Each number is 128 + 32 x the weight over its row's rms, rounded and kept within 0 to 255. Layers, rows and columns count from 0. Numbers have three digits each. The size before them is the row's rms in percent of the matrix's.

# layer 6 MLP up, 512x128, rms 0.236, rows 290-396, columns 64-127
099:112149157085130177106133097120099166144048076148127168172151166150104101104190150101131154148148155127073118120098174131144115145095112111129154071115091151148142122106119157134113108112166134
096:111150069137136165156149098125168110147111128191100113185158154139157113109141092138118219102146115134145119068098074102087164145120164154102118140157093127171137121114154123143103097106136093
099:185129149141125182114167126085155139223138153104061115079113139132143085123145099135140156121085111102166057123127100090152143131184098159129122103122144094084153068115167061089069127125123098
099:163152146159109085171093141106164089077101104127095111122132058145149130165144051068149124110161112109118123093161174144100111201092096132149134119126172173108090079108160103137143112092115147
096:105153088142127155162134080117158128134111152147179160122149078100146122142056107076163110165148099134142151123143178164136105151176141156159128115139106101129108115141103142165113169094137161
100:125134081108071164192103100242125124119185100165160081136146102122146171134133140143148184137121132162143077157175189146136157177131145131111105106150118122112114119160143182135116098130090098
086:105160159078143086159086137117132078107153142107049079080176145081104173058134076134133154144107116153165079123151157127121099137156137132125106172098121161129130189116082134177150072048107080
093:090114171129106112112160124069141137101095174166120109122135141091135149127147093138152125127136155138145125105155138147174134129084147153131119102077106153160033140131138106174112131137181097
089:085121183097099138145077102124178177164103149095158185112154157095124174070172040107141164123155167122138076091144085129166124124172113085184146076113111128131094168110139181151100134083143123
089:107083099134125181164069163125154143088150128085150163134070144186157153122101111131095140157107130134105120127161146162163136176122094146062171118159142100053134051134102147125155084132127075
094:126178104124224150122170136075131110137135121059192081093168137098124097124108124168108101107100160143190137169091150067098150130123092157145117123125113105089121076146139150169178135072124105
092:089138140157158099126132118105146146129077106093170082106105127058140154116089064130107124106125083150179107115142170158136133152045099141123201064095095104117142085132124152123106160141193151
101:123135080102162144117115115083086066155159124129187107139146122070167167145148135176136148140100120105139143090107207116120150165118108220168140150071141177108180138136109121113092157124119121
101:143119109108183157134113062157137137134145129151144108105132117127168159154141176167136115074097122114106064130135171138109159116130135139111112113141076103118155075125089124098145140149111125
099:148120066182152162151078147188147056115138160117115171193204091135127176099057133153174160171135078157100140174137166171152152188169156167123136107069084151127123140113136119166208118126165099
103:157118128150122170124143166127120153169164181157173142098072081189125135098172114138133186081150145065139096065192102200169119191199127078179135112128126170118117162113139118154131124105079050
108:136157128117117128079148109101130124080098150188132121094138090169174104132104174105144106140113109125077118182134185142113110113112124119144146153137131172125156113175099174134143121115181121
099:138105146089187099112123145111122077140090110066088074153173157158114091095116151086112079179056099129167140125129125118137153157083098109137114167077097092147140110109171118168151125166148169
105:141123156121085172176115042102112140153130130143142121129139083104164137103147072179090102083099106129148140133131121105102093161128085122152128081109140128133098171140084110116074090101152132
110:162136112139171146157124122171104131116083117173099072151131054147171125123120123072165096146116104119151129188161164164180114119123166115084096095103107100120128147134124120167121106080158145
105:113148129126124167142114112138153111171162108129158172087116155104060137068143122111104129141113092147189110128120094144115178159106128105074108143128060144084166116132192059095134061132155148
095:176169084170114127117143161111094180096079176182125059118110123176157114130135114106134131087108116082150127118151174153135107112122097090150121191134101123134154193083146149106104076087145134
038:108163146093138119116081100137162117140125162116124133148110125106111142107127141136086120149116109088190144168165160128135199175163144150106120097133121226061094123148156132158157118128169123
106:103133108137125147180135080149161160161188138096108152172145121147124149125081108143181179094141022122174144141182163120180114159171059143124136110119101157084157097081081127107104136143100081
105:172161110107154153104127096179063152107099177123125158088166051087126133105158084113140116130138098089202134093123154129125128123096083118069091179165112115126102116152079107086118116139124078
095:123112185110154182158117098145112147070117121092158130174094151168135082165145086117111128105111108180116093178097112123120141142127124181086082071109114136133122159116129166098081166130116079
116:103145162158141146115158109135169108091152143168185083176122208123158109145176109091169118130088105107174104157106160133127047125160202136158152109117200122127117071106129107127170109123133144
111:101132159124086131167147122107166082133097160205137158083175123134050115114025125094165119157140146117199099096165156085133110141135119143150119109137096125065131094113140098097146194093116134
104:138181093159169109123089133091108129124129134192116106064160067118124126104150121117151161120132106113203087109085123087117133189140107168125081151113097177088181108113127087115155190149161137
110:156139133176062116156116130193148129103112135178058121083122130165157109115084126177137130125109175139141103126113115118121150183116110131084140145107107168144088151125130096155128054127162078
109:118165068116109164191079179143126093138089102144176120110112140081075146068090147127120085109111070116174140122147152172161083124074161158106134076071110149089146109145160076136123135072141139
113:140096086123091182103187155152122176158129112156112158206015151116185143110139068130101132141135093123158100177118147124146122167066125090086092114123124092083116141061158124125113103094148137
089:143203156130147106153128125137125090087102123137137154127105138149143149069103142108062132156110115181167177178134086159175169117135156103154144082176099102120153150133160173089021129162134152
102:142166107147072142138099090137081134146165134157117147159109162128153105150103083160144163085088076085169135164146128137128112208202095100109103146125076148100098193101131121095166148140137055
104:171096050113125121181096121148155091070084094164161112142135147172111161123134152157162133123139149124171138125088137161134173148099119182124161198146130144104157127096155128141114123151145097
095:164089173144100153167098141119105199117160082107114071131106079082141146101147094147154081207159148150183120147163157099082153116139141145126102101086096167115130192167131166121166110090167113
093:103149166143133116157143087116160063112108148059151092163127184133088130084125148086116093083122079177142161145139172139162146158133144125170033108146096111091081131101114098168115125147125121
091:118167124107074090093188135144153101102162151083124121142153139114109112124097060115134152154093149082144161156160088103083149120128121093178095126059082135093153060169104088107070088062094108
096:128116120104081201187093112167171162156173134132096114130104126122134083132141184078157118106159155127160133118100168140120144082124178130015153081148118152142079066126084139074113104103109103
086:116094125057162123092156137091133024119070142118166124126154156184128142119114107103114135105112168125126089049150150131212152126142139136145133110118129176111093104109104157124125111111089150
094:119139158138108134147108078106145117084186150194103174079165196177093135154066144085112127090180083112164114181110124144178088176159106190158124141091090115054127100148120118157128202210075125
055:144175099084167159149159060116158140145137180141141104107145172174155130137136177164145124087106171137144138063083132153109152151115159081104101119100125109178083126154063140096129113115156083
100:111152071166096141097211112133119108122136142133116159096098141148137188141187133123124102131144165094123113106084164160161122141152134102141204147111142145156080151124185091126078071113123145
109:149188174116120106126122090095096118094174123175142079111131120145110205121134148067175118126168154096133137155156158136153119139113133138107115059123096135112132182163119140192140135183199103
094:148097118135131079189124108161123135141090120157089148112109136131138193109187107166112167133131074044179117171142140118110113177136104114136119118056102155053149163055144143102084108080148130
093:176153149118063120128097160169151176142116127077185108125117082139149191142151111087187118125151119140135078159157123129132108142118151128112186112146144154162048130073127222138176097065154119
094:121145113145174177162091123137180097108141141095120112187148129135106143082049075151156102127163133130146113153193120136158124164148136134171139138122141159073123153107043124120130112122119155
104:143165140128101119126123087130095127169122105182135103057132120155138161067052134083148157133141113117097140121181128182136197176149134170071108099061072136111160145123099143160185192146128139
083:076121143171064128143121122130138136143142104095118116093182130102161036125138111121154096091126169144130154126128115184141171184102112182123092192151199140120151075114161087087126078156127150
090:165157096156067145109177066113153140109158153140207148133124197123191152110183076173140104113085166119158143120162156157130163088077078178094123138132192186113141138119155129071090116087104087
088:053097193099133185143142129146109137114121122157143043071185160091170180095159112109120104089138140047182115130175158076123108128121111149088108152115201095098113108133080061166112123144136126
094:051070132103123210133127121103105101141169161150098085147140106136111075123129135060099154105116157096188075086135159082116129158057141142158155124165154153183193083123118081094149077163132137
096:128154075184098156159122161110130130149090142082164117132142103122142134146163121109145088138130123077146123075053188114162142130074099166133129148139106130103119151132118150128217099166201155
095:137126116123147114122103151159133153157202152170105117210130102110160154091146109113142075098045091180171102182160122155108123191138116120126187163110133114063075126160149148113143077110121099
104:131186142118152141125090125111129062128085096108085059122119124091175098127125033101117160148101125088089098161112143133131190050142118122133122123117103190136136140156168126104150142057105075
092:191154094090126156100150101166124077131083169092185070117146154109148086106167121197113106109149162139104115135134129135168174090136067059141125068143130145123101134138132135152061172118158143
116:099124107149114168142157116132155083086160149135113101135126143178155101099104153137172077137120151161140103155113155170104072121122130183105120207139136169065129104120116184109137076103181148
102:090115099065133104119081078084121154155133153055207087090108151140121140098104129161092090078090123165179135092128121124147093190021117148118110102149114114073090096101128090112067102118125134
093:137130113141093087127105068088107116164159123139093130148132143152180135114103083130111105137109134099129097180147125136185102142200125112166113087142147156143105108154140088129078122060130102
096:082138188117096186159108155138143133102143149089158165136159180098159167072126196086118112147130140134142060161142086160154152169135110136157131139181113165164124107121145133135102099109122141
102:139099160120108099142135063140095131127204168122072121151137097118146151131131143139070167100113080090158108129147125135153094197060080178154080152112166157085190091111111192072121146130083070
099:104102139127202114105082091105195155084112113184103130028151144103122138150122074121143091204184125106145143104116129135139166135141116190120123136111150132071162123135141112159189146135153130
109:152133149133123138143161151134109081113137104159105145114104145099127044088143151114099177120150104146140100150102199168119164171169141192174120176213094153142120108081081091097101119147134198
099:150136095107175082133124134207103142157155114155115133135126136138099098157096173124111152145125138097131043136122122124136126217103118167078074140151123178083116126144119204179137120146115165
115:107197173165168146130131142123126175092147151061176123139134140112167133080120081088084128061175133133160152163138128187175191158156121153115048160103141152107119043155134125143101181179110108
110:128118109132120169114135103133164102128124168088137115129117182090037116056097135129089141089108099128132168155155173165126157158099137150135109120134120114138145102147090084199112152157179095
084:142148090167080095108142101126153146098103155162117177133140135162140084105234129133076120129117136082172110094072145210178143166158129116174073118100172139123029107105131149140142150117101162
105:118120071132083123116113121118170103111097090177142139139118149105124160155144106120107156129126099140112137138095189114181064184157132149171165092151139161150107144122076122176127110101136135
076:131132120147100134102106170089179158107126155144149123103093170160145133141162056173088109181073109105142130077133113210126121130137112066126140097138128152177087114150095113181145110108109121
097:133140106103159125123121070123175143175146145145161079165146154177066119008141107114114111100127176144188127108172154125136123168124100080153124093134100171100154094140158144196062151106102132
028:104120137110161165111148078152173143107137157138161105133169115117137135156163140158165136128075115102209093128105158072180155156174085070122138082093072146049109144117091143111044131123198135
097:134159101086126136171125072133129144147149138077067107219107109105150176124111188130148152167173143164146077117121107113111147115139115134113110131132135234092114078133130128132140118136135116
121:129100108170151123159150083088114125057166139168147117114204143112144129130096164124137157106177074112133141095113212152132158178140127128100079118119148144124135155153148124108191143141126105
097:149143138108166188162100161112109110123126132172096140135137162090159103079172136174106096115101093169130123118070138069131101156140136181169109136128113154128169148149181162134124126179177130
094:081171176126153149107118092083195151122182159046159170147185162108155068153086143178086149151157105079151117143128157158177123115120161160101151144112125090122142155175112098151130116151163135
091:135133121097123136067110100082163118139213099136094116092142156181206141155127073109132151069140135160134112111102085154112124136092093110125105151158075131128089189124126134123078091156127118
091:151117065080134180113108168037132057095112083135117079140124113114142142142172186084115140123101093096127153147109151098125130150134081144165111129158113119061132100142170150130173175143127107
097:111161150156085146084106132129175113123159119162112187103142162114184141119168118097130160168140106063163063111067148125195105156217095116100182173133159160122161112164141098120055156121086145
106:194171092136123069109164093134117146137181110225151135149094109118136124132070142125185093153114110131146096141139167127166121149149206115155070172090143124086125137137125166078088133124129119
100:111156120081098072158083075123134132152131130142177110157092104126168124149055114154141130152113121082123054097163135119130113173162098178129128148094129149071134145134167100158157091165108092
092:110170116129167111138089061098125080150125158118160163064126147073111174143140141119102156139120185098150095132214160147136190167144115128052121150176077179126100116151109116106163107090077167
102:151119134136109210183118116153156107104157120197158074130137120095160174113080165111108129125151072121120101103138176135145106151137169162135146080111159119131117143142113112187127114075115087
106:079156138142198136189098033129154132095184150151126085132180114142159137102101100102165133142057140196138083172140115160144096152164062151163127071133169146110167100117176127130149141061132174
093:052139120161121116128156173140172106145155125123167123149153126109170112113080069099150125095103117154165061174126109134059133143064055104065124101091101180118135124179156110035134129098111140
096:141152106081138072134115079156141062101115081155120180147138119135113119123091097096138098142140082089126098151205113143117103192102082169141131096110160156092119166132150098077104086118136026
109:118145150126124134135114130044100120124194093169134089080150143122086046102136137114149087141086168155159092154116126119113088141097174143120124114084101193101116068145099125074169118106170140
106:177140054100160111160154128127154072163129134139102106170128184089097112136114163170197149161051093131104123126160152133143097158126107138073123189083075145113144114103134122128134090146183131
090:121114159078081112111135120179123136125112165117124155119144154132185139080142148187099122152106132074095150122097141143106120138152122099105130126108100118162120091105155101158144123140148096
092:133189109113120125160147137109128161123092187103134173170104144033140182136167102140176106149126098118169094155079140114106141170081159157161106117081161131137120098166075112137139109078106161
101:131124086092172124130142100137111148100108127121154117133131103075144071125103125065121100069103071079108131137135137160103132178139122127131125167088170153187097059112117194114114104138145074
109:171099102121094160164152140135120114168093111138133069154080098147130119148142139149133092104061167151198091121117124121173128182151118149068088100085132163084120119154154173120110119126142111
103:090184089105105184121111181147183095202174138153089089079132186131168080131130118123125117110077155120159062130173100149107134103100162147162173110149061160167149094105106146117069115132135160
103:183127184126128118136131119118120093120140149166123091124075097131148061106067097188163086159151114110194145154099175155127130138204146127081165173148154157065135128151170145144116181178162077
118:163139099097103149093125150115154097177132150141186138135137104111107103156082096172055147106183116100151100144131130128215101121157138121074101094090086121124087092092143069127139110167123165
099:095176137133120161136147079152122138179113092069147104162093094125133133134148138166136083138143137089184138117139146070105156106116109174102047190147110147115126085171126132087132048152113074
090:115187103119108068141137067105150150135096097136156128132205099116165143110086130147112124110118159126129120140128160077120204126149090107190130127126125130160121149082111107204176130114139148
083:166111177134100113136098093124189090070123093109092053129159176142111149142177074065116118163078164160130082090111125104126186136134084135195109117093106137170157143151158082123122115153121096
098:164163176155093110110133156098155082119139101158181123131138157151098106088123132088125158137098089105117158128160143187154117125125111140167122124141169163110138094169088131126084117100150118
116:116147112072103133096160049159131156131138156153105092132096133137160134093143115106116090148125136100195132142118150136164095093159152136101146181112153117144116162136069108102097095096108174
101:096172125094161156112095143121126159136137095141135143115145153103171138126185105140101149100164117026156139130169190191114102074142133192175129132173118113108145074160116113127122140173130102
099:080141119105140161112152107141121107161150154088171133158074144089152088119198117148075127150125132127142113124148072138122186135172148194192096131121079115155182070124155153142131107151102095
092:149173081149109143097143134108094063153125143141134154114142183102161148055078163113102129054066128133196169114112194111087135193105087109184148164091178097193106078122121104110078125148151112
113:183110153133158126128109140095087101071147122171081106173097163070133142158143153172103130058095111130151125126063117135110045162127094145170113169125190142104163173142130082054113097106145101
098:162099154182083088109125121109138139072125077111152165166132079132156128127140048137116098143070095071156159077072181144104122137146142129147100148084139119117149158146090168072148101102132052
098:149148128138109087151173133104157105112138119096186152130148097059080151140113160127181133088067174146172109089138108116158141133055158162129120090048157108165152077105158109146096105090167128
101:139134134059160149150109134115108143116107189124088074067078075136166086084070144094070165140100155104132083062138151138140122140136124119094163133095081150166137125119162189137113114138109164
083:135167117118143167107121120147119107099063107166082174127065114156205109134148125118130156122099125062108075184137094100150077151182148126087116097153138117150169167102140155151118155119171104
# layer 6 MLP down (transposed), 512x128, rms 0.226, rows 290-396, columns 64-127
102:163099090146166137154087142198141084125177101186112036134104140094081149141134134115141172092138208155159145105143077181056142154161136097123128147183147086135122132113141155131074136123173098
091:106176066130164171096095113141152101139090065181138161146100155086138088118134112087145101092153135109095152108134099149137116209150151132147136152101097173144117136105113150130104099131152133
098:097100152109124107156142124171119127144133122146149158159178112153176109139131082202187140151145126157150188087111058180115165149136112158146155116171097097146121143185113156091112117103110094
103:159133103144123121133118119187095103112099097127174083138095134070146115040112094200136168146107107115116133165160101149129139117125104163186088120176149143156187133137138110133131126178115114
086:132099137092132126064116124114082096155103096125126162201116153170086122046199112095115166080093136119173141131108085153131136133101109134129155129148119152071120107087104144058142138146080201
091:088094130187161142154160127160089121077166091144145145129133094159127132130160113089119107094088137127107123131089123190061200174092088113106141094099110090075127081098066150164141130195169179
088:099183138098140121123132112120183129124071155090177134131092153153105129141169095125132131129135074086186161138125150077167169144093067164076194076079127149065138057115088109111122141171196129
100:044101115126111161158120138134112092109087116131085084122128133111100116154089139101119082098143102055078108168111095128086116170131126133131048180082085145143085132096108194142125094159134177
094:116100164153045162122183085135116093089093098110148119055127159162112134127064095084143149157133114102147139116133194137079119167107127144123119187072082118145133118141053146192074146075083121
099:140098122124188079078175068067099170165114163115154109085089063120156181101166162142175107120131167146170146143141092110100148054135115129151085103158199115142152069170190158074129150130145129
096:119189132090146124180106212117100165104106105142091139115145143130129151101075188116131112145148115086066135109166130096077140107136112111148133163105170076149167078165139122116147117091131120
090:157093156127129086086117113051106136142095105137157137160152124082138091108114099176131152096105223142117121146168151146098132103111055107065073117096122134123114130104122093096106096101206156
096:081134093134106138119088151102111126123123175094136102154080148172162107080150169117160120098132095113077105134133112103154047105084096134146119124144143166131132135115171163155144115085097142
102:137142136167160108108129107066103149092122102089154139099160172116166191113124110123090152126092117110104099128138110122133116094116148220130137153093192124128062085100062147172150086092209172
106:180084119124097077103113127114072176153096139150137162120137092075149143136157146179066178108134172146121145154110099112113098125122131142114084159134109143137123109154167193098132095147070105
103:074120143137127103169119133140174171136115127142157068075127134106087149082102077137143099152117104134108108117115124081118122100160064151074090128121196128129122169124081066130133130142142090
105:107109116138125169080135154128151092113103168100089102087150085141169118145060143150202141116153121162139120102122150160147124175140055156161140127200103159126158123191108206154085101131168158
101:139100145152173149135156157124093113161090111157177159186079126056114120140140127092116108133185198148096111144136151165122101084129085146084081073111155116148130162158186131150119156124068142
095:121085144109118069085128086141153091115122149124135116129150164192138077095096175095165116165107125164177148100161182157094130142127098125170151094098093139118104120165113159099166066135099089
096:140086173109151160062195125143053151130117096145149173095098152149124105121135164118220150079096133130128121112143085145136099108136123074138092108109090144131148079088137141141106093105147159
107:163076097149134155065103086102093083113118101144177118154186126153127148130137115133198189147152131121160121078077117115114053023133108118149098170137159156126104112136154138117144103105121178
089:095143105127188160104175112119125120187160110117129116150124113103160113121123119127171132049108090197126140168104079154072122079138152112155139112099170152108137169126135167191073136158146109
056:101104124131098168145096126174139164102071156084183123136132096171165111193152095113198134145163115158095127092137132147117053135146115163135102060091132126085190135089117170136137153161061132
103:088150141174150083140148111199113166111148147161180141213075139129172141151135118091182124125124144136103132084110118127095217141132160104124091193104137114120137167140141101137124138143154166
091:113080143115140184130098124116099180146129158143192144158160140077124147164092134128190143132106154105179160097108202157102103101162128108155154125142122206113189125187092105127114065111159182
097:100135095128131145106153151171170170146168120181160144153140136116064106127076176150100147104136132178140097112112098076132144116142128184175039131111163127142076106144086071196138108132093134
109:099148158146114148129062124113146116119125126123080087181181125092118144064151156115171174139106104181077142172104108156144119126107161089079102167095125210162123188120097065204150180177149107
101:142088050136111159140188094124166126092124101119141122162096134107096045031097108144133123117122136144112106106120128093127183138119122165110139124161096112073155145122125131162070169148120075
100:165098141143058142156161111126110133172138175119020108130130085134105140095127181080163071144114084151145144119215165073083091166180074135134144112132136092144151170071088096120166118167100136
115:086136146184180087160115182141104140137108181121081152135124097136135156121160088141113142127187158171146165150128131144100132181118158144112125109115135075073145169097146134131156160187148112
096:136211108125060117194069125145091159131123130121089134099098103106074157129085114149146114176130110117059152157082093103161091127071147128093086157185166130120112152148061125147151080199127108
108:176093137164113154103147132111107138122112087119053126171124119161182069142123143161136172145093146188177050113120164116092114176156125129154044104101178151127150124227159159203130132117127147
097:111158150106133099086056097142122149139133166139099094164159070079087162105144093112128128139086159132087063161108132077137168077114111171180144176165109161131147144103139111139164121135146136
109:196130128153108183163082108155181175125130173138119070138132098103153132143144184136107193099141104149166113110158127114139086129216186109106145151163124160106138143143119135122144111135160130
104:146085123105164206105107127145180148125153096082143174167160134125199138098094139104159115085098170157191083144124075184099047166128064130115132153126118095155093140134079129102144169159060173
090:129135090097105216231152114118134154147113109139156141091134143124153193157110131146137094205153174126134139184156114131099087129114089118164157095120147149126098116162119194157084150123151146
103:124158097138137159137123091143187133136156143058107110181104142176138137084135107171122115116147102148131157153102142155089149139114114130161120125141131151083152137116120192177142148134162146
097:124180144114125151153083112134158142126133135122124067124141129114151123116151126156154141225115077129126100105087107139103084132143121178121124132219130123122125166137116149054162087056145087
098:085133131124118098127116145092110130120159178155124167147163076109052183120096115158121080137142134073131114140040071108172129124169148147136145141092198087140122108083141109123177124058174095
099:112096099082153171130138214125084168098100137128136123195148094043081066110118107166113122140067134130108119149168141123116109177075154159099161097161134097077076176122132169152121120153081121
105:109092148101099156138086061135127169122146177128112107137134147183147097148117178114154102164148076130175114082129096176166158139122097063108165073136089099155136083127100176104108134175118136
052:157166148141115124163144084105122103155172088126140071196143170141157061145093139127149136121126106155099122140126173154142130101214166115085156099126170118105084138158127127126182082133096117
109:144149102102107110158125105076114167095123161195092130132113115116125151160113157101120174161138157149076198185145186150081107159111144169097101154112115115164150165153150155113122117130074199
113:135195180140138084138111127108151094168150116157106128153171144137173138112114131139103153114102171128118074178110140108112145160080152170145112100097137183197154120127121177169113083134091166
093:182059151128147149118103140118095079109174125088174130157104168107135111118053144115170133156119139142163096112142126123116167069110168117168156165092167202114063169145185141124116149200104132
097:173157133167103139104110138081139133173093072106162100070149109145095146019118116149175168122136119115110141130155152126172125166067093139067067123092107091048163134129109153105086107116078117
095:158137189075132187155179147099118138131100130124128148109138132126158128168109094156125152181093110129127099126133138141183156187057139138165179145192130162126110140124099142122146145142116139
101:114062126120136144149120129113054112059114095122196137164145115111107130140102100153128144086110123070144148128114131158099142158112182114141064116120184190046131156137174132151179135193126154
092:212127111139085146138091107113168107074103116146153179081114075114129177138177111155120095125179119118111114144139176163173170122148109176097081097117090125197203106114157129125131118056137115
097:099132066156125135140147045162121125151156130108121170137100134124152184111202158102107092139150156123173134185107124128083138110179132134174101108124062176102158085185181124121128107142168207
101:081130078108154119140084160175090156111085134110113079138127117162114137161117112109132112090103192185137076166100116127121134107130088108142092171141102169124182089150140076061095144096224108
102:173112142110098093131149101076030118125079147153117153083077119154125162149122170140102138115104097118177113165137236161101141117129141076137164133152057112138117127122155192200140118133132113
103:126133076210173085124152124158170112148141085111084111133185083086123112125147184121154087154097068135140142126145116106093118077145146125106135078140161075128140172123118111096114148111115116
098:159115141158179131097144186117125116082106149114167121170149139106171104143112134163046198107127165123100182156106156112155097121086197128174107104082043166114140080125168182113094129114136141
091:103068148099102161106147125112168193138108172123134152131133158149089111133116155153067122091118065165192103121104102152114130147142126119085138123195136190132114167132130101091073151141146145
086:141158142132184167112143126062123080113135158096090110173088179092133091096119147141116109154141131108186164191161198155085094177187189142099081087109167105115110139166121172130103124151155152
104:185137114075156103078125079079125106158135096118066098104098153176203104155130124107126184098133114148127099127126143136141110135115106146136147114105114088090126153099153090085181072132117080
099:172080110140123085158153104107100176167109134125111073100109122079101147095092173095132129088147111142096149102132148131156159159099127186162109170137085134166178129144059071126085112180143138
100:142158135107098098148121118144127093117138088142068117172185135180173173115199074150120141151105140095126115132179118177175144132151137146092106173153115162131097121098128146142116161151130077
098:106167190087060104111174089099140111176194151100160109135124127186155148140111123177085148112121129113127177170103143168016151160157146180113135184151153078137141162135155124152109095117091107
098:074134138157105133131143140115094114150147163127103073091121144130155106111105174112126129192139147192113075105134173110152073076159093170127114109104125170195127167125038194145061086075085116
102:080174133078103129140134124048186060184137099143167133161166125113142129117158171080116078125130159099149071193070197145118140093127109129141051112124118150105170165120163108159142166156107177
101:143084151097045126137105121144102130116113105150087107159134127107126175086130131072149115127150130101126160147135089179122110146095137159157128157142181139137197157148118149150144118170111101
097:173123132160167132077082054142134151171114135083133101073104120149091070192133103134139115127107163138146105128176126052108136160093138171142124158139093193140170150106115144151113145122188222
112:059110100137106137120143140127110063147144157125094072116117096106126142070094156137156093132187169130165102079125133160059117106154114110116165067196137171142152184194092163139111152098139137
110:077179113165118097165082168143103149117172091142134177126113127079117138170139118177128140151080142115149111159162144159115154228120160172123096085122083100140171109160090117140151070123125144
095:052168093132147078120097134098146130122188063131087118115098096098092097080124104073098093110076124142091120140148087123107156119090158114136115141086130122154094096139102156146105117105124132
103:166108131094131109164175165167158117129145180137163129110133152084162162148142166088139114090154068122089112122127136132143124134141147074116137093091114122122113124158142183141124093070043169
089:176142061152096100092070105125078088108113217135162131139155142113096117063172151103107091091145176117152131125131093093151122161152084139141108198121143139096140120090133194111130135144118156
100:084138127176121076091108092173128116200115156177091149128104163094119171142157141134156104163131177125118111135170123120103132141120112114132159086141185106122194112130110145110076097085134107
034:158141163130130129179161076121127155084137122155083101115168078133171171071152142125061127110150126144128143086096146154117125081209132166122164125161070119194099144155156154110156107103180147
095:110116102111160119107152133128155224093125092135164140120181110161188107123117108129091164068105147143182105116138144161146093139155108073144104129102103149109223164097122179178049119121150190
115:081144160112111155118107110055060144128168166199135112130099051158113135119165113143097054133131165173191107099101142154111158100150096137142053079134154129053159099117143120139146159189134074
095:152115211168177141165075122152059102083100160084177150131153133082140026129156168097175122171050119169107133047139177161141135094097136127123166181112133101083124094173174152096134098093124139
106:049125162183166139166172099153145120092169123116118175137141117077093115106151095105111132184110105098159137088095132149144118196170158082165132088144119170141149081133102149113103138153150151
088:097132154121148126151148117100165157133145138125145095186092176123088044163155112093113112147093098201150098114130156119102129062217185148133100143148123146109157119120176146126069131203136149
098:158082144103157215077137119080113080196151097160162164103103131151068121117111224124112141103113151055156180115115123168069162118153096124144070098117079109084093106161097110115157096159114127
117:108118129091115131186085183112142132112058114117088096110129088108096142086109124121145123242171129136090079074122143127154148141091127120121169127144140093083124107108137156133179157104113128
094:128163162136107099116075135149208203112111122113140133149112066178189135159111117119157154126063118132129105164144179113119153140139140173162088155095089137114074100161148135095120151123118168
107:150075173129109146126173110164118091174167103112104134138147154119150083186054176145140152127116144110053141129165131094082107164131119198163118102070104104134114102082095122160151104157130069
096:085134181166166137123072094115156114101094135149117126125186144163128113139128111151178119158165118087092077157106102099146084171121076106094119098138124163155096120136134119154160075185101072
107:087122116120089084135161140125057126103189115131130178133105127195100147155159150121114128159103137150071099149098112087048128115103112150169150137183168131116129090135173180161074118148101137
096:109106148103067132148114144145124116176126140074115129163157135208174112132177110144181118166138106140167093147159127116113115151115128171118099096093160107151119094100137113057170187098218103
096:174127119180106112128060074068119114101128115130115203134103113123155067150130107162103141144124109133090098121124138163131128139110158088112135061076157154102148140111128132164099098099112155
102:153119179172163095113081082103134087147084184122062164137133148074186138151164072076198073123106122131147127153159100115122127146098145184143073181152113146196163096085126141172162102100129132
114:194125110177119120138131167104098130124166142187105075088148123158128119103093088139153087197104127115086154122156064102134057146140181153158116099111158121177110151086177115098139124133138108
101:112119177153129122147124166180075121116134129090147121113173147036208096094082165160138126198126147107158109070137130131145151118064143135175146157176100086103128155126140191125150125101102087
091:135133136150170196134124158085128109141123103161152129112093183175161124096089083173140187142155130104096077135126140125110131205180087114156131129129157195051102112074141188125108091112121097
097:145109165094053090182155192122166148099126066142097105058194050124079136134097133165167148110108119108145156158156118183144110106086146115161145164123170077137166112147139152147124141088139215
104:171194107145179113122095132108220150096105080143120122236137105131106150127179135130138142131062110093161112104115160186134147139186150132185087143149144185158148112158116101140106139070130167
104:175147132156109176199178112080118136157100133094150171148147189138131110140145064123109197133148105097126160122200145249166122099124111161112133143089096133124092113084090149169131122111132170
107:120130082123120098135168155166123096110116068119168102125121116109167106165062094150146063148156162125151176162150144129197117107132153130145099146143107106107185121079073131092104162180067094
100:130147132097154125157142113136113162082145182095164146163066106153164067149180164169198119114141168159063154127175124100077101129113147085139107161125166135108153095100115174061162115128174181
106:087152094153141180126062113162143138117130123113112095091167164138129127104141143118121131117146132145174063237165102100141149156168143110157155130121171135127133131076135110166124121132114158
098:128104151109165171120128092135083163228135098140121146159136162077134125119125114137089152135107188166095100040121119133140145131140118114115144111173115129146013135205145118110099133169098170
099:145122129148136112102108139161224117126109134112114115145197123131139159077133107157116119099119148086192096176121090081180111118126110100169144098104065170149093139175139118143125156142135128
087:145136120075141094083117079110187105104140162179162134151120160138119115091086129087154155075143144133148099158077147110131137232117180119155157140156095150093136108163104131076138096157146081
094:080167141126092117127120159194091122093118131175153100158153068139105155117097149182086130122211096152152132151094149086072142082143154098086177117168076134129123124165152184116093138163118155
111:202114098145132133120136088150123114098151124126119086129070140138092123155136120130163118170120147100095074112114138125126122114150136118172075116108166128190126111087096143096130111173143182
100:080118079096127080079141158104099139103073125196170117087174130140136189195162145147089115127102150111170089141098155164121177101178130125147159127148117123139140128122166096106147125171129147
100:094143056123143172126138122092112115056121170075108131158109116076118121144136110125091126171097188124062122137142101115143115140092117067192158072115075171136176140085131186112152105140104081
103:143104154108118095137194126107102125094132112082133150145161121099190134138133199105176108136122140121183150095123097116136094105140178111090122110095158126124146132136178058106153154112018134
109:133115113131191130179134100154109123190114116114087164150077163066167125141155122095068068154129148203029108154149145114194137138166083103116192067162135140197161162111148129089104105095085167
099:105154171161104119160143101133093173135135179166193101114113119104169094061108107061154134113065090176147106138069160127101132133129159098112110127169127210078122154109094178138086094090113143
100:094130140116097153089103179151120101133149170087123139142137119161102132120073081099142172210129125128096133114138100118098142112138183153104154077091098105141144142053132161104173166159133113
099:134146103147145130119104143111090184160120124175137090101143142104097112137105108115100086144111033102163092145109163116157133160125092105185198054097164163080130092081166156127086122182126105
085:110111133164097103128167154164150120117146149143161131050095099117157084127128066096162112070139148164108154127174194139168110070112114072102121128116112177158094133139171101114158106074134115